config.toml
n_kv_head = 3
head_dim = 32
qk_norm = true
tie_embeddings = false
init = "uniform"
optimizer = "muon"
lr = 0.00588
lr_mult_down = 1.5
lr_head = 0.013
decay_fraction = 0.888
decay_shape = "linear"
doc_mask = true
train_tokens = 119600000
Each number is 500 + 25 x the weight over its row's rms, rounded and kept within 0 to 999. Layers, rows and columns count from 0. Numbers have three digits each. The size before them is the row's rms in percent of the matrix's.

# down: layer 4 MLP down (transposed), 192x64, rms 0.263, rows 88-154, columns 0-63
# gate: layer 4 MLP gate, 192x64, rms 0.181, rows 89-155, columns 0-63
# up: layer 4 MLP up, 192x64, rms 0.189, rows 89-154, columns 0-63
down88 097:520497513452514460537511457538506539491498450495498513470481504501475514484482568530514533478503502500507532485470473539481489515496532485489516516509489495464469528506524488562510530510487488
gate89 126:472486459504453469519511494448503479512472524515519553517493496529532508514535482511505499460500528493478485472477474475547509477488526516442469470498476474533484482520486483503505546490519500
up89 100:535487495519552499541466548530518486483457530503463495500500458512473499512502504446522485515488501524483524538474516540523502474482512479524487500523530539508541561495510485497496480484501496
down89 106:527514522528538505496480518539537494474520483497495445473503487475482468484478500476507511517509469529481511515525514521481472490487483503527536536519529528508582507466517507492547463486480486
gate90 119:501554514545480439517512485480479490474521466504512512538507510491491537509472495492500545465473492459516496442495511501526497492450521489484473528541536505503521472473498474501499540499511506
up90 111:559487502486496502500526502432495525516483511466441511494472451505493494490506496512517543501465503519475520507522509491495481493513467489519473491492548546490543509489516458509473459501502539
down90 111:504522473521521538520494487466507484491501487508496457538488493512507506499490467523495461496538484495528492479536453462502481511528496496484516466486459501489455482524478508478426526513518560
gate91 090:488488504454501497500477476487513488505534464538506468517521514482510444490511485534505486481493507507533545514455537462502459478510496507496488481468450462560491501533511454497476514504522498
up91 079:510509509510468454477514496497528519509503521529491484504462537433500472522505499500481467468510456463479506517505497517530490521513485502444536506490528479523469507482497484484473566529527474
down91 090:474495515483487466511484538493558505520482480513456474498530487486456450519509543492446487487487490484493510542492473540556524491513510522476459504476507498510518532487505488483502543488475495
gate92 103:522481509483470528468487496495488478494517494493465499486484509510511416476500481483498505502495554515534493515474491435505512482486517476461496458538453481472488515504482516558503509514475491
up92 115:525475461521493469490544499488455510486521460497523473452460453518488482540495469508544474451486501519485508526485495475519509482460483479483547486508513505489511480532503506480519544511496481
down92 107:538476451523478487508547527492461501506532479505497497458451483521509465539510455504520447462501524500528476538486515456524505472486477491502505465525478532505522507501493526486499515494521487
gate93 117:501461511506496504489491508523485515532466474472493524487497510522537478474488512481516485556537484518463543528485501483499531473546568478479498516482463471460505507474533457534490497496499508
up93 109:506497480473474504494481526502496419492520479515443473522496477469478482510528525440495454467461500516519482510535501507505513506507472513513493477496523443464491492491508533523526491486483485
down93 111:494496529492497481506504486514467579488499510471516542463497481518536484442477504486506528534535489501492513513485491477502523471537531443497489525495475488475507543480534492490507499547500522
gate94 088:526505500490502522508511426487511518472528480568523482498467534493541482544479525532508509502485489516481496496500533436530474523526511503508498515533501480501461499512516481462511486474516525
up94 110:462483521473554483517481482484488484525500521525489495483523525474502476551516483512488517477563466513518493496522498471519502545461503502515512512486492510518454507473550543481498471499524547
down94 104:464514557472538485544466495472477475537465503512473525507506505485508492555522513496503525498552467476536483515501487501527509543475519511530517508477470509517488488488542506470511485495489545
gate95 108:514487507509479522514492507481547497473492481473534497565496499478493480514503488480499451521484492515486524497434515450513515530522527519481480485523538460524521532497478500549475478505462520
up95 097:507504521494519495517564505477489518485526500512489495470533515510502520513483531469460504540521489484516507547569516560463483537523507494506521503518446507482488514526526507520498505474529473
down95 107:529539470494496467515516460526463498499474486489458520484491511550507490516518492510509549486495509503513456492519483527507503502527481468518493470490444543493453475519514506493534506494567487
gate96 107:497524520519513536480461490496490546499467459507508462516486527524518492494520503489524523472523477514478581447502492529478493485485468503520491502508508488530498501514461508477443460515520520
up96 102:488510460478472528514488512476529524461508487484459499483503508517505486497517509488479478460518495534481455502508553506533534534543518484492554469524474499486518455499481442488495493512517537
down96 104:496501545525467523498446477505452516529474488527507465523491515535495490472481519478502525510479480511479582474470474521483461515462504506498488490501513472516481510491485544510476485512514463
gate97 082:487548492475535523479505468516514509515470513511523532486491484488524483514511529472514516500496516501524464507511449505525464520501478540457480470481443490537539530467506476487472470527459492
up97 089:514478477492475510504470518555516491512530474519524518457512457501511525499507509508474493500558544503538488524512465498507471466473502465463508499498526459490469505532467501491524477452464514
down97 085:483520499508503515516512500485490513516476543473487465513521544503506505499489478468511492534458453497484493475515519557499448538497505507538573495525466493510508528523516516492458512529508466
gate98 081:459491489471522501493496523553519508487530464484494507499489497484483512477489505466478485463468522500479537453474501441494500524437487477494525482467483518476481508493520513486545494528449526
up98 075:509481509477476476486491508554542534445487499513533507514499496543463502495477482516507496469502511493499462457484497470432516509483511528464517496466536520519485538499515530489548504518487512
down98 083:447441466531518552471466535503514543475488496516495500489512507489481491502478502527514465523494507493517506524489498494482522534465510501466508534518504520498497509518523520454508506545436529
gate99 098:472497475505491528508474496547505504499522546507518495478483521487516500491461474446507502479517503470460497489522508456508492514524501478493515480532543538496444465513491461480537483466547469
up99 082:544508517464510491471521544494495490499540487510508510535533485498529512486521495504505546475550505534478505491468480543491514491472467496493507501455471460511525489548498468550508486499451510
down99 096:530482496508524470526536477426509487496459464516510503505487487502509513517553520541502505505498482503513498501479526520467525537500453515473472490498425492518530507470517490499476496493482537
gate100 089:520488486506458499460466456503459503502500484502496504463471517484508487485514508492509469458504484517490524488478502465482551525503514487498474510481484475487571467514455475482479434511470503
up100 100:460479504501525498447460517474512479494479506521516539543514513454488504521495504510480486552514499521478496518519504495499496483529493511491497477471498451436470522502519494522511558449516525
down100 089:516453528476532458491508553489497502497503513527520540517496526497514487497515464485466501482527495494506497512518509568474479516543488487526468470459502478482493497471524493519495529461496560
gate101 109:510502448468461525476498499503521486521548510485477436489482491504481502524479526495458495486533475505492505509531432492511510489458513494469516464485450489499457480473502459489507511505506481
up101 111:510483479491489487485512479509516481468472502486507544529501484516486466525527446525509548499461502469530500482471542508458564521551480468536504515488516521475498513457512537493494496505500503
down101 098:482506509488489479479525463518510513511502488453488547482467487499471487518514507571522537506508513494490496470486524471433537511500500500467506476489499509502503481433488464491479539459507495
gate102 096:485542502542477510501500531493512487537475537478526452497510528498520489498518495456493530527562480466542491473550490531497493542488511488476502495514512505552543500494508492508495501544479514
up102 100:492459491471526537500482494473502489484478487528499527537532449468495525491519500512487555513559507500471478507511541481500471500499467537527495501488542504449520513532499492497524516515549512
down102 099:471451517512475484513538477502508528490516496499487492470497514542541491549483481542497477471435492525472522536486477506498502502539517509491445468506487507483503517478479530514442499480515502
gate103 110:494475520488501494469539457525541492504436468486491506498467509499473502477493509570531530486503477511511489502481481450486499470524535511462519488543515513471494500482469491507540500488533521
up103 114:532455487502474485511498472487510454475500527536467467473506515459457533510548492473476489514485506480504491502494500540526527519478481552503498534495492449500537474503524517474509472518540500
down103 107:516477517488488476505516456467504539496493489479480499479481542510480500466515504548527540532512489476495512503507499404506498516555488468465515468537507500516507486471514499506510487506507539
gate104 110:501488475475491560490529496490531521497517484531496497507513459466504464473513506530514520475523484529477450488488487446453522535481526487473461536509506501533532508488503545459500498477510510
up104 094:470501495500494524481501441482472503480516490523489477526495473467473478474549531535507481445512488502477452523508477463467535467483479497480467513482487459518514498478494522467532471505469490
down104 104:511515486511495559476510505510508520510508457490502531513508463465484479472499523520479492497510519471518465472506486450487551516508513450471493551513499476491557485496477531448496474475498486
gate105 100:505558519558517513485458501498493480455466517538528552520500490462509486539480506492503508507487454520501472476510517463496479473480512527503489484514486535500538523498502497505483545506456523
up105 077:470527476510468544497467488524537494515513496505543487552483498478515500487539517493477495524534458538511511475504539508513527508495528518486506488567496526514501497462504500490462498494480436
down105 097:500485462525485451445493511488488496532495505472471491532485509532508443496466469500479524501494516460533496503482486451473478521499505523491442491522512479509530518501523503541518518486518552
gate106 098:519483461455515469512461474456515481469521530518500444503502518465484528488483487526509517514466507522508549516494511489503511461490499506510513504488476491541510515469470479501441508464475548
up106 096:520506537479521471448488452501500513438492479531454470488477516494515478504503518513496498517483527523516513509457518498476484487468495503489519509499477531475458543482490451529475477484448506
down106 090:508473509483511494473498460487464520443468452501507477497523522518486490497508543535524513454516509498535466490482496505489465496488516491477530432501503516508458537452493478534482517482503519
gate107 102:456503510498534576531474489505493484504466465509477496528459512543463508531498505480519494514509503546513487498486543503529472463497513459510483518506509534496514546487500537520471472514500479
up107 097:452497485554455522498526483485485534507441500486522497497518487476495537477537523497516508536489554521494485504507507485476532483518539491521476502497494517487516473551516505508560468524507506
down107 094:513505478465542494465498512495511495508493517509497500511463472523484462531446487501500498452516473486507500510531464595509508461487542515470520515495480535501523528509495486491473498472518484
gate108 110:484482534532521511467527497497466478458500477467526482484462467510487529521474523509498516525489528486573512470475532519513544516528467476507487484527472529488523514539491518465493478512520498
up108 109:496500475445508501489494474491518503534499535517482539525561515512495453467517508509500483488554511505450525487512478495460477508470529527507507536493544493493499534490477521510536551507484503
down108 105:519490463515532484521477513512515503517509525505467520505525531520519456473532516482507531482511535536477507525513478566499449478480516537485541484490508502493451496462544484532485516493475491
gate109 106:534484482543480480519469463440503486479501486495495513486486508519486498533495499502541501473504521551489504497558491478504523521514514480479483482510469486499528462487437484500473564507472515
up109 115:495507488463503459448486494469485532536486500484502478532471487473506531556500527506507520526507522514491518497476446497529515524487493500519513495483516481458500504488483510475474513536533420
down109 105:501522482487495456467499522435512554542490526487474516500457475481550520557472500504509488510495515525525503470494464535480503524503508510488498471490504484479484521487500479478485519509501435
gate110 125:517499553508535481452477513502511471523565475549498486494527484487514510514521501485494511505509480495524510525496512495541497489486534525496506480551529502535497487528517471467477450484558514
up110 124:523525480472493459509488503520481485476452454481521536446508490488478455501514528485476517502545513501487529492531511515500492498507488520454513482489525517511492571500535541514504521458504485
down110 118:466487470499468543551554489517515522463486492485475509491468543509516495506503496524540472471458509479492476500467457527495499524513492486499494527464440504475511522480502475499513537515470515
gate111 105:492551505490504538485513509458476479497526458508480506551481493520451552510464497504471536497460490494499517527548452457502481484470472514503491503506470490524456509503506493498491484528481479
up111 105:501512470518519509516518506498514477555488497509480474505538490477561484480531499435526499501508481459475531538506504501505446510520506513473524490504490454480541458530533501494480503503484534
down111 102:472463522479504484488475506539497492515495524537521498490528479510508464480497494442501496509550489451487500533478507568500468491502497513498530494457493501482535479539486539548513525471515512
gate112 094:519536491477515506484490502486524502480462488464442502438488504495529537478462472500507480481474500517514508459491527519491481524469481519518491477469490541476553479502522471519478490492556511
up112 092:487509512517494503485474477482475458492503490536484529498498516506503548480510542494461496492507475542492516523460520436469489497537562509472516469497489470512499488496446531520515491530490534
down112 105:515491476485494462464511460462507488483475492472484471424480495467493505513498470484509464520470511483510487432493515517475500523487472506499503504491480550491520492500536445516484491501539522
gate113 089:483535504492516497521482490469485505496498459511484519497526491483498507483548486514501498534465459503496481549524435511567540453483506521496497506496480506501497495550511545470459490500479515
up113 088:502469507508487467496544523485527483480545527523543480487512510466505497522477496502465522425493488472470518440504529501443449498498500529495475507531520518512533507484516503503503499487511494
down113 085:486536495494484536531509523493510461533461541516508510532497504500513474531496465475547507486541551493540475475514493462465527520502480482512518468530506468498529467480511451525496530498500483
gate114 099:514493551459473473479477473493464475500498540486452500495496528485552511473523515481495481484516542492509505510477511484458495477477539436525536495475470496485482483488485468506471499475472519
up114 086:506474446538505496477521490492505476513486500513498475503478520524493558518487501530472535461469507549506511520529541470500453503487500456465508502496495468529491477470477492513551454499509483
down114 092:523484513497487504473524506490464473517462500478447534508499502473549544516509508512489518482508513513550475522461531465463483470484499434510525465519491523552504506480474501508515490500475492
gate115 090:485505536515499470508480488478479501471497504489459523516477521471485541460504486518454503496503514498500525499524523498513505492479454434475510474555479497475499553474495485458518506523531551
up115 079:516547482518448493486495527487499512570494509478462484497518461491537514499495523481564505548523507559482477486515497502542490484495510521495511479495518480508529482512493507530517499448486506
down115 086:498517501502496506537514509516489462501544537471497498502515456526544493507523514517554533499477482494510498465466501531492506514480535517524479511464539479520537450500495456557482503470500519
gate116 095:502493504528471506511510578532465498495484462512485518531542500519477483487493505491480496500528526529446506528506439517524529486490456467492490495528532498490504511476499488536473466532474491
up116 098:545490516473487501494482541481494484523484468522515452509474511496449514515464519530554508504492453485440501485486469526505510472498542495498512460521524519497516454472498515472527519515515489
down116 091:490540450503513532526532477494492520451510488499495501505508522488554472470510485481458477509497552489507514500525535461509475516520459532506509536506516452507466534553489485508508489497518500
gate117 086:492482456519497497493467477535487505495498482493552499462533547463544548529477510514509503483465501490438510519507507443517500506524515495491514465468517520487460476486475510494471483522502485
up117 103:469496491492470469505475513523512491495507476477542498537460491498522504503491521538477498467561478497521553510458476474551497505472530517531542482479483512482523529497520517475491509503552481
down117 099:464494467514487479523461528531532496462515483499540483518493485517508511513506496515497531503562517521504564486487464496548500503451524493519548480501475488511541520470515498510483532501536496
gate118 114:477484508530501513478497517484571531501511487477471479529492464511543524534504495479490506487509507544521545477504504471444499485533541522509533534483501482478482502481518512473474486508536548
up118 089:486533450512513534531506477505529516494507522484442476549487475451507533521486471472508516475472465518507545494481475454479505511518497516459499518500500481509478477505527511495520519543488542
down118 099:509468481489550529514504530509565510524536456479491516503493509494499438506492521518469502441510492516548470516539485496449511484494520523520497485507519485517485468480493494496503493528528533
gate119 125:487476479497512515523522509528520524487509503519505517543519484513516514478531542502544509509477473489537540454528498471539508468515420447492512490479496480540497493467518510470517497482484505
up119 105:512449514499518497514490495504495460474472500522481478486466500511514496502504515489526464543558515473461505553518541515470535544486569529501507519507489500487543497517503518485516508493528471
down119 110:507526534497515494521511473495497480512507478467497458488451494516485515506476473456496477499505544508469461541495498557460493517518531549496502507539490475435514481485490464515480533493502498
gate120 103:548438532488531500498506470510503510478510559497526493516467486557491484503545481478524504459514517513505491491513494486481481481521451480476547507498501492489494517542522471535531487530489500
up120 089:490533498532498510516515543521481499495467560499471538526512501534531525500516496470508496538536502489544523476456524534474467485501503510491510492523493505495548487530540482517483468456514533
down120 105:492561462450474508479505498491479467495484445521454486473528514483541510487468493536486478536492499487490493539505503499546478502489514513514467496505483482512492476479489523445480480460473501
gate121 093:506445528449505504523512518505494493466542512536500553558477445484497500474493504489554500465493513474525528522465500506482476497498507492523515530511478523525503489507509493505471534478514539
up121 077:478481499440523460514532471498473519505458484532469518521512517522472525517509517507537535485500519470511505521519555456491462505494461519485487497512454536491477481503471495491477498547503479
down121 091:506476480520453501508484516521494512440541526500549481467462482462490507485465507508490492516494503503536511502492462533521524473479547522530475513482538477514508504490514488539514568499512511
gate122 091:494560479512544491454489518444508479460489502497496512517515524488504512486515494475539569525500526452546512517479470511468475484508490500516471534507485517489504465533508476513484508472511496
up122 103:481523484497512485488500522481467482513524494555497535493486535455544502462522519500488509517531498507547512489522529491525498508516504442480476511475453483483491470489494530566498530514460498
down122 101:504538464518516540534475493499522490512514490480519515487489478493516504508486489482511490483474488481468450485450516519427508478477494519493523511443489502546508480527519457476489449497490528
gate123 072:536526498515476537454472535491515470487485494572473501526545477523498506508482490462502492520489489487500536508521473521520459538522526500490513512510473522490470478470493526539475527522508543
up123 088:519474497508499528549453459521474511484493487472462534478501540508483475485537447509495515480518479554494488492457516543484502497462521517452515506504528515535530494490504509478499484502498539
down123 089:496503544515491470519535524471513541444543489475489493499469487490501526471476526505521537555492530473506526523488468448496498520494502500470479466495459509442499494490523476506506512513519512
gate124 100:503527490457495501491508468472510496490549490527510489466459492474495499476515479549487512503472506484506557507489503466484478479461489450512508446457466494496484463487480536486509529474461484
up124 090:487497525521539504513490491490506507501521549508503514480487497463455486509478475564480527474490518527549561493527519485499436488493515481517512477481506528469510500539525495533500491518519537
down124 105:474530454483510530493520488512524535520500549528505533468516472510501484506500479534478524505471499524529570476472502484499495473490519498525496486505493528465517490512530532466539510486435494
gate125 081:470513519470507467514502510497516513529508511511532505513480501481479495469557508544483454495487566542485498500531494500493503519445482530560477530535507542520531485508495479523503487480502502
up125 096:501495509522462511496471459508459534516466498465485500472484490491486519491450530490519466515514459509524528467494529480540496451506475518475497454476475479491515529516462543455507509513518498
down125 093:513506486513533492493566486484538529512528529444534513514517494481542493525544492510489515502484527521501463498513486475483515519519528490556503509498523514534509472495519485550471492460463509
gate126 111:484467520509511490474484480522457490447462479503504470489476526462492497467531549507509527503517517523475515572520509489493530490454512459492504487456521485494509468492469488457493524491502498
up126 094:500496492561486505488489504504515488503474499536502451484474537548516533503532559520508523526475524512515475517540524516484521531499460487487497508518459493530506482537448546498502501495525510
down126 094:504460507540498516524521518534524512493481507509533476528475516525523488500540540524538509477487523516504475530529487522506495503489493505502528492500452506519495491538488555566484535542529533
gate127 103:545495484483487507476491471489519488533513477495500503521470461505567536475514524457508480449536514520497557483510505493489498509543522495490524522477488452491503521489507483501475462516449492
up127 108:501497474505488457530429517496508508521472508463469496470463522496547496521513526498533472537469501504492489503487510457474546461495470444515491495498505475506525512494521511491483534468473483
down127 097:542496522491485508483449469503467508477508506521462533500489465508481441482497554542541509444503487503547511508498527517499517509532515463490521488485518493502518500449491515535524495483482493
gate128 084:547518494520486461511488462534530480505453452497513508501490455532504490552490469504502506503503470487479537496496504472476503510495484512522441474527447499494478502457502482475491451512494516
up128 104:494539525504501442517499506453495536488494489544482489469488522505486473550444532489475519484522487465466509522498510474495503455478459478497475507491475529533491517468474499519476489503465524
down128 108:488552432459524486514461506502515550514494496552525524456514495516501527516446497473448471527487505497507480521473497513501511506482476501489497529492496471494501492504502529483456500459518500
gate129 112:521485505476498473500489480472504477485528507557498497524511483506527485451501507544522530497502491547513535507514534507489498457484542453521513494472487462524513458448463467513518483516506532
up129 101:494488499512530506488487509529451533505494481485502512479452489490437514527524486483496490521462482488507500523505517514572506521504484482479503497512517523498505580509561494513475503470504468
down129 099:520490496490566537486495534521508534474502483485534501489500485488485517549537521486496484512507469491495508495543479512547520508437460535479486512532527497467487535497483470501464512462504483
gate130 108:529477544517517511498498477509519510485510497494484535496521459514457494490535488503455539494488556518542522483539478522482544512542483492520465552521534481482467505511484516480474503505522524
up130 089:489480505485468464559497532511497493509467523511497492551495497495503484484497504458518483526535482487465472492522499532501492491493499470510473533482533508496495545426500436517515523508526530
down130 093:474512495479518502515526483466484529470500523458503481524500521479523546506495490494545467517489465511509455519498507502554458498481521472502478463460476522507525477470544512462534533497501466
gate131 103:503480486501483461479524509503550504555522520496490466538506504470528509506450495467514556475494503482483486518553512460501493483498514510527474531453520546518487529505521484471498488486516472
up131 087:521458516527452518515466547487498438496475471488498466517513516479534503507494533485490476501476482488513483481480457452519490482514527477465513492455507537496474490502462500515461462499484508
down131 093:510478468480465486511470522507513532520511539536516497492535466485511493525460469510495529449529520447528504467500491513516476491455519519515520525495523558527506528527535483502498479473511475
gate132 101:525493507532496477470461520475483541472561528571484457492486537548545491488522481504501492551498504510500464511510501495516510534508500491507515514481511523511515468519487469490467510495492533
up132 103:520493458516535500516498477499482466490442449513533538503507506489470475536505518512508494499523532490465537511497446511481435525499528516505497530484496481445523527494503529521526494491495499
down132 098:502496461502549480537528508521471456481466499488521541494468509481473506524525542468483502491467529504492555513482479550486473531475517492506517515490518508478503527471524513522562486490506493
gate133 115:504509518433491503536534525446527512432525501524501507517515523497485497482498467479538464530494457509486516495504497511490476516502485469497451524498528485518492495466531528500473508468481536
up133 124:526490446466458508493487502484479498487547509527479488465481492555443496500475558464485526509503499544474538507502516513506502526520513480462463492507477504530502503497515548502526489476492505
down133 115:513503552508470552542509478480493509434495457527515467496521543492496507498475486458498454519522499499491501515511522479494485477491467526526506491487534464493494476465499500496477491483436510
gate134 101:510521503461518507518533504499468514507487515442531460472483491560457496462486509542530498485481520493483509502517479444483531489449498525545504502518477531488509488487491492529510528480523521
up134 117:523528500509502503489468548488517495500501498479476546507495549454492466509476508461509469483485497516490515508489517470506494540490511485455479515478505478469511563478507540579482483482501497
down134 122:502505515541507504520512457521478454505471485455481499483498531452507496493472515498491536501518501535495489487520483494479509428512473525462456489492492511509456528472467531471457506495502533
gate135 113:509533473512510460487494469460490488454442513508503477535492486527498545485481509506525532514529485519525537494517480519527525495469526481498531485488518545511528457445530496480490493510475525
up135 113:465482516560509517549522523499514464539558484491503487468525511460533482508519532500459469509492503476502487502465526499490556501496525505513488493485489492498477535483483509552490519516536480
down135 109:564489515527500528524534495525530535539516487471483498457539483463527529493486484536492478496469486432486492477519511469503523519470517495472483487492520506508483500530459533527490485475505503
gate136 096:485536501447454505508488463447517504469494528509474545513516503497472517484533498493495521478513494539505486465477490480483501487499507510512500516559504495481496497527487496540529451514494572
up136 079:536496454446494496514536440451503497525507534491502461511521503498497499505485524499504469470514487517493552500489451471471529491531517500538500512505492524491512490501497444481534462523481497
down136 093:458503507479489509504521495460527459503504529490509482471528556495508533523536511489460499480522474499517515458471473531499536467525506511506517492523530501505495507523500495530577464529488530
gate137 100:452518506551501498499459500506529485501522500495498495450500525532496472543502478494522433514532500455505533503480488513488531495455545484540514482487506542520504485511501489534497500498530461
up137 113:503541531483484522471484501561502495511496521462501483491517508504480509523501539503448497478551556473527519450484465500434497497477503474510486478514481500538502489493485473481495516525520486
down137 103:501481485492498507514475496469542501515491478552512498496506506478524517489512475425507509492481458508456459519519487533532497473561485513520489518496499466486545470541524523514531507494504532
gate138 103:508503483478465502477458490463514523446478454505479473510461477557483496503492492517461517513506522547498515513532529496460539516529478496488471483514523481512498503502531538527499524493510550
up138 110:507483463506487517479497508536550499473488449523482547513536504514495519475452518475551489512504508548478480492519537485465503484495477528503496493517500499482485503497532527512544524506568495
down138 096:503509499478490503491505516519537526501516438518491513499533512525512563485468491474561500498496539514528486491552544464496526475460475465493496499533513496473510506502542537490510507483479482
gate139 099:505547527469490512500485482527564475499487489503521505502479506513483542522552534509465502448462463495495514505506484503539516453491510486494483525486471494532503522529491544509495525460462491
up139 099:529458509498495496484520489481438497486492530491507493504520537503452529473500501498523478516507539510516490489538536460515481530533480514527503477524543509480521512471494510490507456570506540
down139 101:492558492502487523509503515548538522518481476521522488490474466463490526536560563506474494513465456522478498524499470532511507472478501491514505510496477481514510540516510512501504549482478488
gate140 091:468494484513530469467452479520490522526557470476510498465498535482504484494512467505524469476500486491500539482496518446490501471525518516516519506499493500471493522465559547486451476509508497
up140 086:495501520452468519512509517470500488479544526520459473534476458495505460491532479477531469525491536497451515537487492526485511513534500474512506465478483541532474508506496541512509487491456481
down140 097:475480547518509442481487493485506490496554459447482503483464521491495512466522468490511509488489509532458493520508508483482516490519550464523464487469514528511501498515498534474541492460489525
gate141 108:460474528498495497468561490451511508503510496446502481522544486515488506498507525529471472560511482517528511513527540476490500501486494539481472492521522507492471493532501533502472500505476446
up141 101:480492530489489492503499512517457476519515496463522522505506513507550528458531502495507511483508501431516476492489516503495487508537512486467521480540469464461485524505460480514520481429482464
down141 110:529503525515491487505471522545508517507480501493491493457484482485509487523481510475509515493484535459505503503491425514539503505505529465514525520483499514494549502485511457490529460444564503
gate142 096:471458484490546513452488502505469470486484446499534479501481529506525488495490503473466515532471470507458512553534510483453505513500513515505493485478521525472486520499516549540510529471495498
up142 088:504477497488505510457509499511449465507470480483522507530524491517491507487511495478457541537499496478476461523480453526488506501493481513479419494558507477500537495509488530506487453486497487
down142 096:523535500496481475521492493511523485508503535494473539489556546510459461473504525494491471499535522495515487458458517484548499466518499449500524509511474489533518513494505464488507526539499539
gate143 095:481476512488456485490486502501534462496491532468481542522495488497497537488467490453532512502517493482514504493485476474515522467577474512488484508483439499511469504477484520546499493543489472
up143 100:499511488496513522486543470495481521511497508468557477467510501496484486561500472544540510479492527479517507465487513495468491521516489512529517500508475452457494446454504477460499536518484496
down143 098:514492504526496515474505510483488493478507511434481503506498482492515553522494488499512532508541452504520491532493482441487493469565483493490508547500472493512446521476466468489474494531511484
gate144 112:533522484509546482494428503498480496493469505470531507488486497523528493518544474504489501503501521515501515517457469500528466469495531463469442484504508511507493539499443475490481478538500480
up144 089:515467466470481496516478490506497487496520493510465532489511529487490542501472477522553527454490560478503517515509515494476466535500495504479553499518532483493503462509518505469426496499508479
down144 104:509510497523504498542500540506498504509504497494515510488488492474536523561543480500499478508537507525510510515474473456553478483526505486507476459546466490483534542479456507511479505535550482
gate145 101:484474477517500548465509500474532481527495516463498493503482481502506483490486511479505468508482513524504513493510508489500517513521535480513489498464550571503507508490504479529509514400542515
up145 082:520490526487497531509488458501501537538528504515492495508480489485530486532515505457497467538518530504483530521523500484547520504488525452499497493543467492494490533475511487546471429501469473
down145 096:482548517548494472550487514535508489527493508518455531543505518514553539471519524539514511517448488499512483512506540516478511512513480470483494455515490536486503546497491488516512517501495500
gate146 094:474541476520506474516528520499492491464535462551516491470484541500509526511500542468500500518491507492501448488461477511482515512461483462502476480516495443484508496490535509520497510527447465
up146 096:473507451484500480524542457500518521482463533514515492505516482510501563492546512486513504518505483535469486500520526532471474499515517471513501533471431491502537498521542461501496480513488506
down146 095:487515558533533498497489514519511528517510468503481513499468515476463427510477495520477491498533513507507522489488511417493506492504499482470516485543530521511455519499448506478504510485501505
gate147 092:488520494450489467496482476461486507483503488505520530507500488462506529514491524528493504498549546453495514493503481469517486495491529471470502482543523454491466469523461472441509529532506513
up147 110:501521532529428511514519508516497507490484474507511492512463498472508526503527534515517538496503511479480468533536501521478485481471506495445484530506524477480447471497500560473516546511497511
down147 099:494491551518426518518504495538480478527506510511516474491435498508500508512518495489504530521530506499483464488524547486501499469516513507482513500520478523472462479495532554494503518548480537
gate148 116:521504480477528477514513512516484497526523471532508512506491480497457470471474505473529535513494531523482464458525493478498513534497492477504536434546507510475494511540565502516489475539507493
up148 105:511476519482518481462520526494500525518511470548540509475536472480493510485504504527488532569504527477489508498533514513515464525491494506496526518565497496504472494452516497487517516485563481
down148 108:493475469489491531515513509439525514498494537487483478533521499525543529548518479492490419476494524481525510516464483539495501455460490522521501525494488500517481495509462510503530499509488474
gate149 087:494465555483505480470526494487494530450540467473547523551487503493525482523486525480515515525465465493498527510504523509505483515458520482514509519522489521478496522528508512513530557493529464
up149 119:531510481550483485556513502480486504521478499484477491522510516468451478501483463496489532522504518499513556478514543527520508524474541530450531499540516522486471516487483527491514522460510501
down149 106:471503491498513523507494488535487492507487537529485507480516489469544522518541537487505460512484480484512448503491455547464480479548511469518473495463493475478483468516547497517447488506511492
gate150 099:505532499541494502538491469473459507474551499471490524504524525485483551518495520507504476467506504494444534472488494460487523482508529537473508510447548486506497455511505527505481515521492507
up150 099:504497478485507510480512495482510538479461511567478485476519525506504545525511514483482499496534460517518515545524517490467510489485531532473513488500561467522508495491546473517478496438504501
down150 099:535488498494518495449520491512465515484500486499475516499505542507492529547522524478485507533496428520475530476502508482481483473502524546470563483470531480496520486493531490521500481457476500
gate151 094:510481501504478484470504508504523495491487488487485512477474518507495465509458522499467563486491521484495495459513530458512473541499469509508499483488457472483479473500491517568444480552519527
up151 083:476489541511536480516463472547517492498526548498496513544522505523557499519503531485484496456512512489510492521443524538504458528498479505479510488525492494512468499505544523495454529494491491
down151 089:484493513521530491494484455524494537503551543464529496547552448520498549489479531493493460509523519527504478519457466473494485513480488497476498501500509537504458509504523514499510524491496472
gate152 100:482454516490553526513483493499510499508519500475527482471490532477506475491495529488496488507473503489526470471521503467502514449495533485497439529509466484574514486492468477533502539471474491
up152 096:459477549503527516487513526552500538524496499520513483534530499538516462541469501471460521514536495486512550516517505493532480500515513475512466482519507518497463510501502457493527455472494481
down152 090:472508514500461484492458528512470524503530515504512549517476539490511501520500488520519513503510476484506524484502518527471503517443532524473561449464507513494464546500513473472504451509503506
gate153 098:466476529538530531477541519491508498546566511521490492492485503508544539526528486475505482468503512526456527479532502531495558506479460502471510504486521485508499517507503523513534476506515480
up153 103:472500466483531531495511455554518496499493493489482501522523486499516479532536490484554472526518543467530482555475526506475515446520480492537521497551483501483520518503528478502505504515496519
down153 099:489536498471477460538510498527462455498496533532535501500476470514500532490496521550507480563505480523522492450503499453517483536517493502496508503473520492535464477473510498495457499497514472
gate154 079:530513535501535486501485550522487458506477479461489490514521520478552501500484482499508501470511489470481511509536483529533487479495508526463557557473528484481549493510514512474488543512518503
up154 094:561536521495528454472506510526513461515466494517471506470506476516530518518505491500484509467511521476489479536477464514456493511493469483524515450494503469476472527501537494504515532554477498
down154 091:461463532492481510569518472491459526507521499522504530508481500508460452481501508491534522529493496498504507462502522474476529494527494500470459491493482530521452468525495520493502469445511509
gate155 088:521481487498445450505512493485531489486485498520509453419510497494506514481513480521503500506549477495502521503509494487496552521523491486484472491466473502498488533517458471552487512487451484